{
  "n_kv_head": 13,
  "d_mlp": 2240,
  "activation": "swiglu",
  "beta2": 0.95,
  "weight_decay": 0.72,
  "decay_shape": "linear",
  "doc_mask": true,
  "train_tokens": 1087000000
}
Each number is 128 + 24 x the weight over its row's rms, rounded and kept within 0 to 255. Layers, rows and columns count from 0. Numbers have three digits each. The size before them is the row's rms in percent of the matrix's.

# up: layer 7 MLP up, 2240x832, rms 0.023, rows 891-904, columns 768-831
# down: layer 7 MLP down (transposed), 2240x832, rms 0.022, rows 891-903, columns 768-831
# gate: layer 7 MLP gate, 2240x832, rms 0.0231, rows 892-904, columns 768-831
up891 107:156124119140140137118139138130108125131164130111143169146169104111113140101141152128076099165075116119113169138137108189092116101118166105144112126115120153130115096106142100172121146111159158
down891 106:052137109096116107129150119159121170157127100163111156108141122161132077158127141178171143138136132156142136140132118133092144097142122137118108108103148114140098145105137102135141154120154124
gate892 099:116162132110145101137117090106130147116149124130160126167111163154108108086123102113114157111162114112103111131145105130121115148122142164121127154146158145116142129117152126123159137131089136
up892 102:091137093119163162130109114144104144164124118115119175141144119124130087118133155149090123100134096149122127131081110137130129117147123138192112101122134135116130137133116101135165146118125112
down892 104:105109124103143066162121139114092131144125094127148136127148130145136127090125131165109068135099130126139155130130133123123143182081121148140161070146089124134129109145132130117122092130149114
gate893 099:115120120156129066106113098136175152112159138156111112139128118117149162138126127104139134180122160100120135154121093118122137101077138118090143117147093085122132121129135080100142094123140105
up893 098:112144118092126149141129131148124081147123138160128140128140141099117147103102147132129159131117120139112111089117129154146138132109150154099085161133164116095107086154094151181121161116112159
down893 099:091151095108136113131153091182147138152098136087137128116126115116123155102123107095151098183111139120107131102140174117088095094160173114113125147119101138168136104133172155117118112136109140
gate894 101:125108141103102123139147148112139126142130111122139122151091082152108112126116091121146105117138144169168100148079127077071096136100120117075102102124114133178126104135135130145143114116101150
up894 099:166115173125161105111129135090130124150160147106116121116091190098121138086117176092099125119113146131149120119160128150083170130177113134151110097096111155146134109148080161117150112163114109
down894 097:146143126084142091111130119118122096137140133185152136143113161070142113165135131090150123175149098148111061110120113116118110135123130115120087134122171144138126150098071156167120122105127168
gate895 101:131136099121128117135125146096127158155122106137117102074102146136138173134086155147149158161154135118138125151122115152151098149119175132143141109120123168116089148114097117151160112151114156
up895 102:103092116138085112137115129129133106129116136133151151111119163167081123114127154156121099131116146155146149111121134130145111140114132112137126143127164119111150131105099149130207145119149122
down895 103:104108140151146114148121128082167107148139093122101146134148117123090123116133121100142093113073147146135135149113118151108184119129078127115149156119124105162086130153105109137167126159097117
gate896 106:100105150092125124144122142168135143145086115130124102129102156167179119125106157145136122111169132104110133147132142102127135145150104149144161153127135147147171131105118084138098097140124158
up896 101:167136150111086112155113129109138120139125117123132150103170141099118132131138136123099143128147114134065087178103146128102108132166136178111106129103146144105110139134148151119109180135144124
down896 101:125135146098173111161175103157126186137123092137134156105140144129150100083151138134145165135160138110104157155142102162124165134130110136114145122146125107148111141147100148173121102181105111
gate897 099:081097132108073137118145099145145155087132156143106143138106150108114140118109117135133134143138107111142150105182153165132099185087128101123130118118138139134146198099167133103139132111111099
up897 098:143128149102142128130135135157122138118141135125135119167135114131139117133105098114094145160151089125106131120116148149175142167090123164094106107096148117109120100105111108150113158121148129
down897 100:156101130077127112121129115162085108147125128101122137120181153134135155138150121152113124120142165126126103128101117119104133139078103099091125113134101132158148106089131134132130138072145112
gate898 097:090125146132122147121121104139142121194124188113104154141116107164079163164102141138114108129120068100129148141092132133108091146124151106123155100099098124130084113124112107150144094156089162
up898 098:117087092142135152130124124168144129135116092128129174147129116079139188090111092138131164136107109083162140092080113104141161156091178115130132154127127156131149103144126140103085168130129092
down898 098:133095147114133120144119101120126120168167081112157146127124135129081116117128107132103083142116105143136136079133152121088112129109119131128159118141125130134113159132130112088095095117111107
gate899 101:096106100124096148191151130126098177191158068129098118165130131146129114103130153151151105129116104129136120123111176106116143142155134132127112117097142151158109130104122128110122176133155098
up899 100:139131112167133105085127134134140094123139095151064118116088082110110112156118120161164115133157134119172163151128106181094150127133087158155151093126118109138095128099150099166139152138153146
down899 099:131108142149095121115149105094113116141135107129133157106172152133159148128114132157129080163125107117141124125145112159180116147132142135141183116125127103139140135144128149103141128143132156
gate900 100:106114145140089145158145130088160127115139157044144118111126108152122146110078137134114125138168118105147107114144162127101118154160142131107145108162122159154148129140135103104131134121127128
up900 100:092139168140085161128158146094090118114155101096126081144118129139093121131129133154143198134197108106169121122156150104111106088097147110165090153155092158095086135146107101119147116136101166
down900 100:104082156116139112133114128110115126120076165079086091150142134120122103129150129125123117124148112070119157155127083097097101159094111080110170082146125166157091141118095119097121124143126126
gate901 099:138110095108101127123136126114146157169130110070132110108109119137181119137150087153114095124145083144160112109158102097068136084178157123144158092145107116132143114079086100136163123087138100
up901 100:152139108107153116146114114160173107135149145134110156120154157144104121126190124151128141130123142134152140092132121154129101121106127146136103156105106134176108138096089138169133135153087135
down901 099:126196142150108110153188124120136145153103111127115129105141132101143172141125172141099149105135121133159130107149108105159134098150151128150168155088129139121107127140099140122110118139135158
gate902 099:124150115142139172126127131101133115053137109125150119145127132137145135131112090094110127164133117113091145144163171081154103121169142128103147087148119101136152120127140154119120086112083174
up902 100:091106088114117114097153176147109149117091109140101159144153113102155137070082122117142113208110144118121143140116090160118128114100131127127106141103075129137132117100153120114097118142134118
down902 101:145147130146153128152119198118121132144067148136104110140111084154111108137066095132115155143107148101103099137140125145133143104137118127150093099114117098140116135107113123126117129134142135
gate903 101:127148134114112107115108110134123131107112135132147131162104133110168163117130140169135130131137128133107125144144180111096091127163136149113143142143140174170114155147145139105117118123123098
up903 102:111126181147107120103161107158110153135107151124159138147162142123092114145135100126121163114110095122159184139118150179121096192119110080131119131149099102127085161092172108144104077126113139
down903 100:117121131145087094090107135128145130143139151081149103163128097108116107141102134108110147131137103163123122132122117170138131114104125163110155150129070161177159150115136168132141085086111125
gate904 096:136124145126183127129154135138113106112141099088141111131095144118163142173094086150151148139127144119127168122104116108147130152140156130080126179119121139073123149117157127111127144149117146
up904 098:117189110147105137145116090125133153116138108170166106130137130139150109137134132128148146158120140087132099111154128091121120139117122134147099142133098080149111128133103059090112082097128151